config.yaml
n_kv_head: 1
head_dim: 32
d_mlp: 256
vocab_size: 32000
parallel_block: false
init: "uniform"
beta2: 0.98
lr_head: 0.0103
final_lr_fraction: 0.0
train_tokens: 393800000
Each number is 128 + 24 x the weight over the matrix's rms, rounded and kept within 0 to 255. Layers, rows and columns count from 0. Numbers have three digits each.

# layer 4 attention query, 128x96, rms 0.116, rows 0-28,32-60,64-92,96-124, columns 0-95
126082149118139187126141114178145141189125096113154175059070130153087141144139061104195073074144161226150173151131058179165166088057086102159217151124087174134106163089123031140093184139074131062109141122121103122125069099157117182183188069138083110091139186184097095148094158160094156105
106168122143081112182142120116131147144128128123132116156128109131148111121123152159147134146138088147097097090136159109092127131124105097093144133153167094161159122100160138125131144124148145179138096102118122129114168167140177118099133146140149137133130140133135132150159125116141161095
142109141135103089136122125136120111125103125149133118125129125123137143127132120116130150150110166126144140167136112135132120129135114137149114134139154161136141154129097140133129130127119139135155133129136109126165132117114131141157123134125096145127123121123136133148134123162122130127
118138137134104129115151153107146113135113084141149111164132090124105152175125128151119108148144117147138163106138119145097117154109160137093101139135164139150079126135117114064172101134137117136122103176161172135123159179100129081135128127130136173153148134113151116148137114120105123145
094150135119131117153114111123133151119154148131126128092143122137128132122115136116137153110108144103124112136106143096107122110158131122159155119119132088149154136140126147160142126168132137173129098167144148147117118087139135146133124121135164099089135156113140154153103111123136106128
116113152153120096111115101159125121120098110157132091173121135123121124123133111139141141145118132124140117147131129114148144135111122134170123142125133169148150137141085105118129147145120150124143146122117109140125138127127128124133133131120124153132116129123112140113114117142134142116
119135114115109138113121143120135128135136111114132112153101130147130134122124099140118118143151138140140134136122131132112120140107119110116094126136128134107103082108155127108130116109126110116120134169112146131119142145112140124091115117093101129133146093133130125090146140116117135150
131119127090158176160145084111132121120155146074104187098153131118165127166146083097095091107175163092121164133082111098122147124181103130092182073107144098120149129136129161153096141165115130133116102132175174110088078098152107169112152127140194106128122169165106199132149095119180111098
124136150111134124159126129102113138115154132110159144110151119139113141149145105118131108153096126101121117131089114122109146114122134120132150123090138101155101113115159138129134136124117140155118130144145129114104090132124127157105124136137119127160120114135132118121150126144122111102
116123140094128157137127118128145102113123089142174132142158096121138125121119118120158133086121129104153154126079131114113103126140143124175164117100146126142120127144066119129088101172134123150164098138149131146143125132115136132136123155151159127138108141148122148169122084106161147069
137121128152127101137119157150123139140117102135110092128110116129137082126120128123136115148111116137136103124152114142132120136097119126124135159129127150170122119135129132100166139114122147121130136130117103121116139152148151109120113112130088151104127135147148114124112143154122150158
139142135116098118158156134103139146172145158083078092150086133140137179126133105157104136161149168172123091110157135172132136140112148087136076146133147157115126103131152136137145124092067137119128151122093120093106111151123109078097112122120129106116153148104135104087152153142100120151
107124153158123094140124126179159133145073105144144125124103083148130092084137135090155118099088136106103177137152067119128082120120107150138150151118124165117125168121111055189138143120140174127160113080148079108171127158154161142174144136129161145132131159129113143083138136126117173148
136147137132146127138104149133153161160113135110138119122108123162086109108124149113124113156135159145122108143176141166145108143097114133129129185154153134116153133109130099155154123097104174173128118128116145101142173116104129118143123121137102129135142144094087131142134157090099153167
165108157133120123126141164121105144103161136136162129123145138130142108104122139103136126100129127096117130153126075093102169120147145158113129116123113092122113172111130072091103150157158113091107122127151122145121116160137120138149144103123155133142135140133141106129121116144144093114
115116102129128159084137126134131083136134109116129113123129115129153124150139156127170123114154077098151145125107103126128133120103134127125132112110081137111131119112115114125098161117126113135128141163122147174146127099165135146161154130127143121118116151140127107162059113150135146127
151123158155065107143114184150144152124131153183150105106116144124115076120131144135122136115063123087120141139176095161119110123094144100148114161114165171116157160123097140187154145107122142169175129116118096120154144138149146131155135132144154116173129140079105133133151135131128148126
144135109115099133149116159147170141153133150129097071145096116118093124144150138135096140124100138125133098118180154174172105145077137083133104168174151138130164109127144125162136149114097145151108132110127102118155125095109125097123141126144109097106148179115147146097125127102083145186
115163124129124115118134136121155090148102142142073105115099134118112125107152150121121122150112121153113139110159162171175089138091127097138101152175125141142151141134153136170109145087115169151130150108085111112165127118130140106138140139134119135118102159102116128096122148110102158172
088126114078129138129125108108149134132118160112101119160136145141134176144133085156112116135148149168111126110127193139125126126127124122140119117104108119153128101137120147127092150140138124144106120123123134124117118127069136101101141119138098094123155109131133129107167099128117087102
164160139135122111140143148150141137154141108117122107123110129136115128122141115130123127143125118134088095126162136135160096142116155107116105127161108168128122131113180096132139162140141135118085124142126130115123124122113120103137141121139117135116125173128141124125168102114108160164
115107127153148118107092107131117107118132113111137136155136126131157136122122139131129131117103102117141110164126113118136111113137144156119141120139123108119127115103144114120130126112145132135121141121094148143140126135120130147111140139116160125145128116130133106115129098147158123121
114122136147137154147109134141160159141103159115134111167123112151121094133095112153101127093084149098113120136132083108077095102123087148080156156088175129119151148145125115104148142116124173150136104066182130093153173158114100125157132110121110142103145081143092143088162093104117143097
112161137122114150125088150127132178133158197146118108156099149169100097158144144144111098162147129106115104085136193167157139125103136110152120156111112118127156133105155184130142101115114133150108166156107161107126128119098112086137139138126130088157139138113144112164096175129112136117
124132108162131143160111167150151166135114153142116111159132121167099075111122123143109080117132187163116114111144146161099130126097145124145120162117139127145109088131109112139174100173152135122121142139138150112148123145143101112097121123119122111096142100131130133126141133102124116120
084124120120116093163137112130107143171144119145123120099142078115135146116083118102124147098157180120180133135139117116087157142149099100141145144139199099163145148126120103140089122110124066059140104138161108134111120109151133152110089163150136107181150122085125162138146138128146095136
129114142140098083124122140143132173124136158151132104171130154156117100134131120129137079120111152137131105116121136145143124145118140112161112132119156076127127108107113154109137147114139097144116107121165142127141154143103084120147119175129132105140173117118111149213118128135164121115
121143113135123118153112134138130149146119133159103132131144145163136079153149092147110139112117161098144168090097126153134114099116095121113160132100133128098108160109134161135132114127113111169146104145153089139165122113092115119158142154148139116147130113124147123181126131132106144099
118140157109090117141125113154128148151113116170150131102093115146118116133100165112102131092104172110130144137129104135088094137151112109116165154097136159103106154102109144101112120172108151120150085103156093147120136144159140117151129096113118103140137131099151121137147148144133132137
086159107158042142152153098124185129123106089199121073131099153162141151076143109115091120113098149175113102091185150168084092143082122101146127218107126142198125150064183151118143108117106158167152074151134097157151151160120165060146123115118107171121148110103081120139143133154092144122
117116141134133116164159098108174146116138089172123112124140119154098133104123099142130122154096131107120130164126150133135100138132104102113163131118126096129145143180122122130177133093123121129150134130144128165127106125122112108119147151134113138135097146162092164169120146117107123165
103127126131129144169149090109133148146139110169129120146110130145132115122127137112122132143108115123115126154105120145139121152117111122137153139116136122170135124153112127113144127122134147139135141135126124120101135102125137128111165121117127118138136148135130143133132124128110133140
100106133137154127141114138140111097120105109118154125145166114138140136134116166084134095157143115108155128117125142113094123131137113121134132102137140098141099093137164139137107134125131120086142151100130118079138125084118130126123134143096121121130146107125136144125114138098135118111
129130173131104125148091137140109174145128142121108123092106164126138109097134123139119125114067163075110177153139083107109129135066088150101104184145125149102107127129153091122126172108133132154146125134161139111141138192106077149164131135123116169095157105123131135113200102148111199136
055140197106130148145127110122151170139127123153112116135126106152117126110166136124145142137109162118143148177144112135134086130137121137155153144117132134142141152141156138136153157101138139137190150144136148112145124099106111143129154163143135145138136157127091142112112128138099140147
129119128111134131117119124128106088112115095125143126123136125123143156145104132106115120099153126135126105111108148124128120111128139118132148109129101100122118132137118132135120119130130126098141112101153125131124127110118118148119120125117120140121113105117126127097117124131124131118
142124115117125145147135151165136118143072142141112119071141139157087102059112102121130097080099142112122166094165131130123167152090099116107106161140116131104112182131158126165150128090101176150118093146100098167156124138096102132137191120084093168134150159109121145133116139109133155128
080147137127096098174091148143154136157115143159077100147108163156107098098135133105146115147139171123142207146155115136126131148058126124118123180118172172148124176124113110159171161102124133178167127152155129111177138122097101130109143130154137155158125124109135151089123146128085110128
127127136140144123159143106080147116126118107168125130110143144142148134150126132122079123099099139148135138117170153138111126085133109127130114113102124092143134160121108146147074124125165106126153095116120141088139129159102150125184115161119085159148146093164085097160132100145133152136
154118145115161136086149128132094118119128075102154133112156123121161163150088118110116118122127130151107072089100123122097148127169128132137118111130093090120128106144139166092129115149124132096098120129124119134097127107118137145131142107115119095113150123122114084134126108154164112134
121130195119075115135096138162143141104145133137125149149104153162127131082125094133133123139095149113076167120134110117178151151099103121129152158113113151134128164138126101151145175094113152137165143112162105122143131113106125150138166098140139128098089157100156165160154139152085176094
117126141139098179129133152152073151171146134118135121114134162136146144129141120141128140134160141171130119128094153159151110106129151120181099136164112122112129162129122128079105140110169115126101138092117152105125136131120134089119107152136136124088144122124117137136117124115097119133
082107163113152173103126085120085137104171114100165148110134114133157148182103132147138115133108095128129110125112135114121151154139124137113143113115074087108125062150142182111102092185112104097094143118135124120093127089151133121093122183108142084137161105118111128147121116125130119131
140148139170109093149140149155152153140121137134081089153104134129099101079145125138123116147126140088144139151144127163141106144088129131127125132112149175147127152131163080156122139111135139134128150151118129086156136147121110104109109135134161124145111149160142149114113122093107147109
142107103145152134125168123124123137121123120115101123083136151107155169137140136109095125144104137164152093116133134126113100101130149135141117129143127100141129115095153156078120108130168116098140142088120146138111105133133128108160115150111114135120143124118140112118095146129126137173
093110103139131092125159088129127157132108122138132119093126159113154115101114159130134160117120147097182105123109107149124140127151148151140123106127152118126147176172148099114116136185178129070156133123126159158124088082156102097146121183110132085109120166130123083094110091082134162132
135149115141115100131173145130134129128136133129091113115117100141145133125165159176110146084122111134116115146133156142149107159103153135097120145186159139149146157095123124090160139134152126152117117088098112142117172144115125105129087145179137116119092134151158129122153131148119115133
126130163113139121133139129136101113122174113122095124109140152126169160100155146119136149131108107082142119121112154093142136140142129111120128132158140118114144143153162180130134120132128118107154133138113130117084124090134098136117172172126146117136146180106120116136125123127123141142
130121126110141122114111118146156119136113139170136158150112122129123102106103136121140137071115157094114141158114124098144129116121136148120154146079172163135131126118089127156150156111089132160164125168147108139160154129097117180138150087130126145132110123138113146155161105173156136091
127158135120100149140132154122131148169170128125110080132092086130092123136163125125077141136145160143093082092164159166129102145092131079133094155158164150116186114112130110110123154135132140104123126155076137075139153146118092095131146135141129123117161127086128125116127139106105121160
108099120103142133110119103147112107093096124133139151124156122146152123157104129105126117098123113123145133139101091088114147120169113150126138109120103086098146143143114132117128111147122117124152133137144159150115106124155158157145133121103141131107151142108099112094121123139152098117
117097103154144156105116110124110155128132148122136141156131103115112108164137105141130124134121134172120139125133108156126120097119097131130137126111136112124132090129128107136156127137110100126095123119144103126133114142118073148154118126109130110122125107151094121134126112084148126103
174152172095095142182142132135148089106089136147112148113114151158139150156140124135097153110171122116104167142135085133161117160089109121076152105119146170127142144146127110127108160127108123132129108090123096137093103141148136111133120141170164165176131120120130148116159134090105146136
106100105144155071098117097109153135162121175086137143144151113094131090130100125195155141141135123108165165140117121106110129077138170168098124120108124112115136154149132143144143121112134110128116137155187118120133146140072108132141086107104127139095080140136119140125138101121151124102
152101108171126140120135112152177150149118129128127119102152178138141146102146153130139112105105162122166117123129087125109118146113142116099097182110137127148144140138143113147130149111137156153142142114136113158183146096105112138158166123098091130067153086129104118147112090129142130155
125113164118094096144128127131133154131100187125131141085104127123109085110114142094173134107087185097162112116129114159157146090097128089186118160113124103115136168121102120134119152136098129104145148128155118143115101121070059142153140124146129082094106171106125099150107157143150136092
098161143133133091149123118136166138145102141148121136166098166152095121108150107167118111131109161124121146139148135110123121124136129155096165108117153147123130101140139123175149129097116131132159102106143113120142131111085123129110116153150114111126137152169083155112179121118136118123
136115123158070123110111158153137156123102104130170121134140100149100089168128118122129103087141150174137141125140124173121128089093144132171110159120102132109131142104091064095135127120155121117110144124159121147158107147155089131178163068105110094086146119150141106121158123110126138129
195185158113031125198159168050196154164123106160109126106082035167125095080176160161111156185123147170108066137119144221161131204163170084167057072103105151050096172167066222164228126133117140162127104188038230033091133156106075072075156219159132110095131136102113105214060163137110124166
106117142147117156111169128082126132155117138128099115109102106124111141118115162110140125060082159128154138066133109119147111125098130144167097162143139153155135153096154135121149148148123113151139121120138117133120128127140097128135101128125137079128111155135113112139146120105148141145
129115130135101144097180135108147144131127138146114101105116133120123140119134160139136104081100108123128137099130108125110120094093134118137075139124143133135136097109113095107133109156175126113106104138108116126110111145141121118129122079123162108120143084155109115146125135147138136148
125147112107139085130153127151130110147127110124142124161141121140125157125170085095105148124119129103132106132141135113119121145126136146117117130123143126153132185143132095143119103111145129141194133113104126111158146143111138143159138206136114155160111161091160150135112109116133118120
163114142156128152138100154102125165105148156107120113141108129070143111150100178182123140114104136103151108104146106154120118097115177129147098140134141139126144102108121141114106116147135123137110131150145142108122112158140119132140097103109133139105125111129111075145105122122130125135
128119127135096110112160134115113132113122142103149115145101080181107126149098141135071144086114140145174114100086145121057128117099144137164091135107136145145139070141152109073154123122138108112108099107149092177144141185183121093155119082132195127123169124133135109152141159132138171130
078135104097130134145083103120141116130120113135155134164144136141133136131139073086149140174146113134088142137106165140154150158145110133113164136120131152139127170171109104165162117116109101148147147141154156130152150084107143146087141170138124135134086145087113168116135102124124127102
169094126178117148137124149113132123083158133108161100096111115125132120172125146147142162110152123122137059121196063140068121107147150115170114089113077120095090146092130139138056140173152084069096187129096158098085088096131132129118149124096091106125117103155160059126122145130141139108
131134148172119159168146121117128151124157134129120137070089090124117118098134160128109129125094165147108099125107144149104117139108144139145119104094119163179122097112120125080135159134157127106105144152116087162119130121121095108113078106165130136147130119167184083129159138158109148151
111098121156168139136113121064130141130127159131144147098158116119143126158101134121064146118108101142161118111124089127112115088129108140118133105110140099142129099108140129120138120133162111104114055112164131093104096156187096120109117148145173134136160095175133088145088088154143105109
107132125110112115127094088160119146102127146131169156116141145154134108102115124073172111160107138134128141139088120130169145162142114142168145158130153137050074101161125140153160120140088159165128180166154140123136140098133170139133139141106123108096136129104127129146140126120148110117
103158137091108153167098102137155118086109129155091087169095126143169149107099151120110142136194138130071107087130189140136087130130112116120145158155113131150137135125152179148128151105143120173139164145136151153120135140090138098124106149122125105111144136111131157072099139134112133117
125137124144138066140134114137144143130120129132148100168186123126096103136074111145087167117126122104097121169152137097113141086136105126088155153118145151122186134129125095196108114167131141127179055115190097109154131162154105135140125138132094209136148121137124166084157105102129145135
066117127120115119134113129170132130148099117098103153137122168109108104070120102136145112152084145152120101125088179120162148152122111120128127162145141148082128133175149121144132152108104135138141176110146108109177142087060117126088137111146114148111107125099090122144125123081103157127
149124121173100102108128155145142172129135161142111106125097133119126125116096151146122151127114153118161143120185138136125113088106171128111099135138150127107153119096138083119117131127165110093102122142152112112125120176114118100163117090118128117131163125126138136108113127110147121145
140136126099108074141111101135137138149121153135122128121127113154100141129157158090122149113107116116146149143122142097109087118092143146146106149116127128130079139138134152148134151147118099154156097125141102138139136122111140135143142169120149141126118150126150125149163101137145149119
168116131165076118101133132154144148168090130120140135095134147131115089094166100168150133087090135097149178154180094102137106099111164165090105150099105127101091130132107087148159139111086148197150123138183083119171118185074140152199141124102069163089110126078098147171175115124126147116
114131111107120141154118124156145124167123125149101116104106147129134121106143142116150122118131161126128153152128149166161121141069113096115175172159157158109130134140152103152099164095103166144146151096152100141154117089125118077097136142143132122100096133103093128084142137095118162135
140139155112111118151136125135119115142128088141110116143115137139142137131137138126137121118142129150096127119154155156143102149120125111147107124162139124125104164151129130147106155125136126152169130112115128123131139123121131103147120141132127129129112149106128138109126148091113186121
155110129133142151128154144109117125123138113115136136097121111139147198167114132153125137118104122132184114116111130115130129094142107130149106107137109112143115146107146143119109124123133117115098132134115144147117116118148132140139157144107131080125129095172109111129097118140138087129
149140159108099097143129164159120165161132134117087101129097097138094125164090109143077128129143137137097104110180143144139102127073148094122094138194148163134151117075134110136095140149131165113105143079127083098119079159137125112135118124174133101123143150106157134093156155167114141160
114117095109132107122105122130144117132107122144150149150149146128104108105133098120117117122149112154146132122095128106137119116140105167116129104084127089161126123139110144150141121117118124130131099089151115129135140100122139152094118157142116103131130108120085144137147135146110129097
065126082140143119136136156145157109166160128138131091164145153154103078120112087122118113133091172138147104110128133181159155127097162139119086155111142125139128145171133107137102121125132128140101139176135098118159153127133141109118145157126107123102112116131134146140082118134109154136
104139145144125117100126128148129112134114108153132127130153120144091119092110122138155106127113161159140151145136147132079108119122151120135174154120129120155126164130138107161106145099105144099149144115176096146170128116090144130142160123109108156121136108149139137124155151116117144156
117125126107169149111132120158097113126137143115142128139134130141150152143145122094139114154138145128129109147132104144149142118132127165155113113132103096127145106115122113123123104150128111106136141140132127101109120100128127131103092090130146090110137149132152114127120120147159119137
079085130134104142127084131130150189114109151173177110146090150155143118147108098120162121130108165118123130128131112134141123135122158077132141195130152127131130137145129131156157132086137126159124161137137153119138113086098140130131149164103156117185165139093092135147140119069107158117
075130121067110144165111135149120106155125111128121142147142149138131125086109118123149080156119159140148150152164104151127120146110107113092154127140102119126170159118092098130090158103102124135111106167165113098139131088111126135143122135137100130097134109106092158118095129143116137123
102149112143128144112151123141119124128148111118117117111121153133136133127108119121123134118093128095126143152168116127117152120143123111168092121121113127144116157105142108121127142150121157146104140138116124169129119130133129145160121151132128125102108116119102139105121124124122162146
089103101113126123096127103131128115167132138131133108122155144130128151109145103138168092122115128127194138157151098139132111145102133107116109151107101156142157123109142125112135144119117100141116119148101105134130128115113163121159163127113106125125132154123124148119098115139096145132
151149152126104141165075114150163195160080156178100146093111154127102067062134145110084158119032226113107132129141116222139132178108096092134113223053151180116091088080137108171140227108088167164174137063088105133151145105093084120104149094126107123129136122087153121189173133122141216141
160133127115121118161141128114110145129102107133102120103100129154092124125136121136121143138092173118088139148135132135105134119142129127115114132095135106113081095145120147147139133134147112149130157113162075127157122133142108151148091107154111122124126094147132139160134112149123139144
138133136106114162128138119151135135129124123121153128131131104115125141125129127140145138121115123123123139099139121133137122118118126125117127126134116139086158147161128112126120139126115135144120132129125139116126133141122145118139127139126134142091117125126145139096129119139128132124
103124130130167118105142133119184112117104140116133135134120154125101144118084124133123099133123147136105129137124134152061120149150120138089113148100141120124108062131129103108124128122099128127127143091134116141129123144132114135110117096138131153142133115130112135111149155133133143139
144136092134123133142143137112132124125126106116101114127117113123149101122134131128145125107136130124129135101114106137142130136137112105139133119127129115167166145123111138141128130159174130129119118140094119128126129128151110132128134136106131100129130103148143147109133120141149137138
124121127103096171129148145110119129143118139144140136122124109145129131129124114125103151122115133129159124126140110128139117116132138107142107114130121124118141146166119152124105127130130114116125093135138114124123118130128123113155124128126128144110114143144149140143150126139127092123
129129136150146090095127131122133125149133146122133136122125136161130127125122137125141126110130124142141129144131136137156133140118148141109131138138152150094138105145129109141140116115110151106166134107156147100123141113129147121122130118127151127156135131120124115133095136126118132135
173134092149153147125127111127142087085151094089108120143145175106150135139119064136127153133179075111109116101097125132096120122160129171160136064095079111184106126130122180081098088156206082144107153092138118128115091136173084122185132137117113092151138101173138188075105109139142124104
136136118133128129136095137093122143127142117118121132122100145143110145125140135121120137140135119146112125104111121117123115123136106148135131104126119134162117153116146147137123125139153110113100148155106139139116111140134114110127100113107119118133145113139148120090137139112129114106
137101130125123177142118090161112105083129114129137119170142072070094119113137146108126139132092094123139116135135121102115117108144118148157131124110111119165119164156120140115101129145162120125120120147096108119140131144158112135139116152100129127106135117145146154124094119140132134105
150133154123116109136148127139125135156117124145111130120096161136133117119126143169162111150107150102120106139146140124118145138129150090107109164125137134106118110104162139132123113086115109140129119119134129132127143099150143131174151133151113151151109159116120088201131133134120161155
090137155139134102150110150148142140159142111150129132121128140200138142135108094119131134151133164136159150121149146144099141142097108129106132152131097149099114109116128131126121140099129104128110120153149110107102114138146143112129126107132114131139145103141149124145167144116102131158
127116141095117069125156090123144128109104118136147129133143096124130130120112091111148152105101126095142124124126110095107141121133124118130160149143126122119153166140149098138126114155133123117149123136176095124164147150136143150190114127159157109123126133158115124098115113153130145133
109154102132117121138156146115111157148136146131115115078123157132097112119116124136137133105115133111143111140147156170145141136119153093126115155148163111123153123132115110168124129112125134124126106110148099118135116084115133103138116119176128141116108136093138136117124140133128126136
160112145159113182128128115070130161142113155118111131110105120108094112113140131138133108128117146138081136092119113153135117129111128152152110127130107123183127117126107102129132159134137135142086146098130158141096121136145096128137134118109100119107170126133093115117123111145120118103
065143124109124094099133110125153106124136101157110097151124124116113107126090145151110137097160146103135139138108157108109139091114134126109127141091098115119145176143180155125124099121111064140168103116152111145175132120137133105151125136124132145139124133124126126154107097111129136153
098120110119121089139129090145120115134066106110089118146123098108133128089126081166154122094123117110107152156116122104126102119118101121108145124139166123144116156144183132142115121105096113143150120131196069166190133135100123166200175173144125109126136142117124170122146091131122140120
114169108117102131125149116128140127177139122132096085136093166139105139130157120128121138124113133129153116148124132180154102144096135065131123169177165144126155182096179129131128118100100117162143131136115081155139123118112133099125124159158120114138115134097123159118148140078099131158
072200125140096112133127126152161105137122118163123093143096113150076107101120115142117123106147128139126121128157171142099118133107120082104132161132143154129151159148174142164132105101120115156176098117143060123178160113152137096106119144161119130135094130075101171112164147084108161156
098117102137108159149132137115095130130129106128116136135131146110121141148135127092113138124136119133168118103146129123113163116168128134164126101124106119152137124167092144122130144152150115110125127164111145120117109117124147119085135136096124126112155116133120089140102177098144082123
163164153131099132123137154129117155158199153126133104108095130157120113142128079135119147133181122142128095109133125154127136138096155083133125142169133171094127143118170104123140149157130134132106129107110120143116113129137132118156115138137137096147097205131129136141151156130080158174
130123087138154126107105062131105105106138146090126139164119103109100133136123109102130151122117106100154119124090121107092118080162111159154108089106072107095104146166130136109117105161140102139113122122157139134115118109132126153148155152142123126122110109112141111105126104167166062111
141112127160122125152145113109126119135138115130148148063122146135102136126127135131128169105100145124121149145114122180138118118110104135116143138129124124124121143124133114120138157153129088147135125133110120114083102138141132121136140109111129128137146108151124117140086112116133115128
098165111140130122145128146156158106164112089170143107144135134171121117107140114088135104118154133132131174104159140099125117136117132143078158131097142156105112110134132118134153112096126157146164099142131123126189139098127153075142135160172103143144157113108128157119129101120088131169
156142152108142122153150137121120137140166115106107152115132118112101125150121129125149142141151157093109114137162117129149100147136158111130141125154135092160142146136115153150111093150137117085106132128126127139080093148138148133086079146108144101129107151133131177107117143127163114134
160081104118183159116100100115115104125146096090110182111184153115192150149160107097123145146081135084112159104079096123090153136174103147119114080095109100144110088142101125116140127148196102109130138131147162126121099107140145140122124142100108141158123131129115111133111054136161117068
126117084143100108151112082129124169170157142126111143107153128139122103100147103110134090128094189123111141124117086144135145138108137084125105141150127118138116131135100115161134150141122128148133121182157136115134095118123106139131159126130109105129132147135103152151132102138173091152
138127112143149152168123124160139085136087052152113153154127164136175121127119084125106115127146125119100172097131120096085149132141096177047150088089137130135116079135125126149136107084123138140175114137108107133148122135133176138154092153119138160144154075116098153139116096127151193138
118081163150133135137090108147109110115099116111134160105138125125164130148089082116119083131090157148115144197131106091084139113141095152077168109109088109127087099102093103136126144152136101116090131137156108148117114119149130170169155077124098101092161134147104141153111125133163138097
# layer 4 attention key, 32x96, rms 0.102, rows 0-28, columns 0-95
138115109130187131117161159106090107094099104112124161154163161116143134142074123133164130125123098142141102099087167088140146139176108129098162126141149118151115121154132147157100079136114119120101128124150152138130163125166104156060169141123130110122122098138145123087106102119173107137
086158118113056141142130126170119165166127144111111118102076107169132094109197105127177095134100100121131148141157084158136117137112090110134109184133160182100137140098135113158152205083082158195122134147130106118153145105112150129170120130116130169122141149103108183104133163136072194115
093164131113094173119100134161116159144122133093132112145111129205110091113139148127160094117142136091129141126133107144127114147129107101145132170160123130098132114117144115156095156145094156153130139152144131130160181104114139131121142127132132105109152139113095154091152116140090128100
115150159149109163126152128095161118153129111127130103132144096109114135116124129162101129121153112128140128106175121142089101120109143114142103111108144098130142127144141145111092098170137148143134086141160117152124133134121122102118122132127130124169115082112113122163102131135164124101
116139131109157178122140152135140140127093141129122113094117115117135143105150111127128109103096137122137139132131103118134095127121093108089150161152147160115150140137117099142132111119100145171133145092135136157147167140143127141131139099116138119109131112139074142137131114132125156124
117148165144113150085115119145128156164150145126117083157137133125120097123139138139115092122140139094105131136133114136147151119127134080141120146129129147120104107143127108099128123146076154163122156120120117096124165130136136104131139125124144125142136140097069154132137135120129122147
146110066135168092156128119124118095090145118193101159141120107057159158122108151121074183175145115147140077126105155133117153110124134179116074088111153111148153136161090108089125096137173072095124101137109109139147128136173129091138129142087124146139150112143172107165109058079171101145
122110145090159110118144109161112112108081106111100204123130162114153128124181146134147117133128124128109150140103141118129131134162112129135179119154137109131116134114154108138091105113114180147131140120150134133127116118112138154130126122123136136083118129134136131104119141125091130112
145134168136115160095124125147120133132132144079108119110127128159095138150148139114141095145165139117114150161170107123136140136103104122141155142139084098148145147084150094139155160119079171106101171123143130124110131123116122140122170113155136095099083142133114111122175164146117122132
130117134140128120084122114128140116135125118119132153133158150136154132152126169154168098127116119154110147135101131117145117130138129143151142115095141135118089095141104098155130130099109144147143153135110153127102117110114171155119122140129096113130099180139113113139157135117109143106
122076098130175112180111130111141127094121125169146148146092129085105118107054153072085178151113140118137110135095141114138149064132132145133078096092147116138149103140099114098144090107213098163166096117128135127154098129159149104162095115080162189159164123103117156122191099080137124148
148193151099140112150135143144095114123186108126097099112108102125145154090131128134117129149093123143135097136126117129136116163097110090103130141137163159149121131141108172114134148151133163094159089133103091124138164154153102107114124123152139144113125138102190118119121121141114132172
131158084136078136121155130088170145156133150139111106113113131118121144161136138148119145133103081148160133132142162140132136124120168133110075109120144145150139108127133165110127106117124132117092109171104163115085141140147151078108081139137144121156137119114161127137119128144143107137
128107135096161105169146142130135112118096099154126124116121121107100133111081149088099125140105158099136122150157161144104115093135124129143128117129132131077165127122114168142101121118181126132131120101130130151135099128145118094150113103116156137155142094147143120110173109107184119149
116144111151132138112115116116150154154141161122145102113127171129094091123117105157162108132167165146140132117152128126160145107129125128161117183169114120156107112123132129135136132085099170156120147127120096121135125125109091147120121143131084093107133132118087130136109127117110147148
122104106162137148122127102100168107119097123087163148117157145116123136144148123139097139146115092148155126077134109100132171097178122170108101063139140090128080123127139119109119109130139121169124108130131153130148145148088132125106141158096145163138137132158140152134110091116190141117
102155084153096130148150154085147138149129125176119091107097110133084154107120128154115164146129150125140124099170167159130105102077159115138116157119161149145129105126155126107130112131139133134130113107116145133125123151142115094150107110135141142139138109122147123114105111122125155150
145148149076130150159144153171130128110153124148104105124090146114103169120115116101117111167098105142092177112127130136106106163118126104147113128124148124143154120103158133129118102127121148133124129110116132120142105140143132131112140134174123096143131135121142154121139132104129125168
134168122095147113149148111131138100111115126158115116125095117129122123117123105081118134149117138157099105116116131160107083138125114102133131124125158104147194155128133132140117113138135106136133129137115111135138112147147157111109123122195141140122118122122134134121142119126163117169
179167141114116090122110104187125105131119119107123155151169200109148111139153110122160087114106195140127151152118093146098133182159088077169162159092102103140123148151114155156124148161100097133151149134131116135153116074160158164133152098131118091117104113101072146123142162127089112124
146134118088124120152120107093138150109141156142135137111116165121120123132131119128123128162150081133115112118094149134149187140140142110159107114115115102109146122176151189117133121171130107128122132103096150123085127117123142104087095173140160129169128156102131096154134140134123121155
113038098118146100123120119109119105131147110108173159152162111080156091119131139116139137079120140099164134130095108090123149091215161202110168084093108070125119123186081121126110110130144113118142103118127157150120141095115180131128132182101128140135128113135153145156091067125201107080
109094151126123133200133136133126153146095109153105084126073148139109124086116157138109140085130151087150161171173151160162110124073114120091140172140133182142143178147141057165122172111130166107132133057136109121140096129110090134139134195119091137178108166132145117103109129118107147155
156091119143147149121145123126087116123118134101101134138115109127145121142140133100147113133134133136102117126147104127124113128136097107160144106187084128123105137108149084145104124125126120104115142147147131117126098142108100141136146103144136071125148121178137094131096127101127112102
090131144104101110149107101139115155113119126119119153145111150146083105099112144128159134152148161097145126134103099121132140116153077158141162154154119126113130149156149142120162121139125123124146162123158118108119138132110090148119132161104136154136138174156169132116106194159108091130
085166152079156109107134114158143126189111087143116106110135110177122149086130161158134132119127158114118144119162128123128084120096123110113132124148182176139116178079165110133141165118118159113212099127119100098183143162122148119167097147131096154104130150118112135138143114142076131131
088095102135155094109101165152110136155148106116120114134110107134087105067076122114181127167084159122202097122130116146162117147113145100148106121179145139086143146136129131154129171081095141098146152154109152133121111095124145126127121118104137135094124142127149114120120142167101167161
129112115163147161113170092108136106122119111107104095083174079162128154139148107135130128108127088133158181132149100123107105122095112098181151158169133111125134100101151101113109120148130125089171119109164083137132094134123114138183144102135143114156115124116112080144128156158110134124
091164112172110163114111135155124131183143095137081104129111130159111130102117190154124149124112160135200174125126142143133097146139152105153149129174123183139118137097151122142143118164133155132103106067130127132133117103107179116132119147131083135134077111099126130131107142156095132162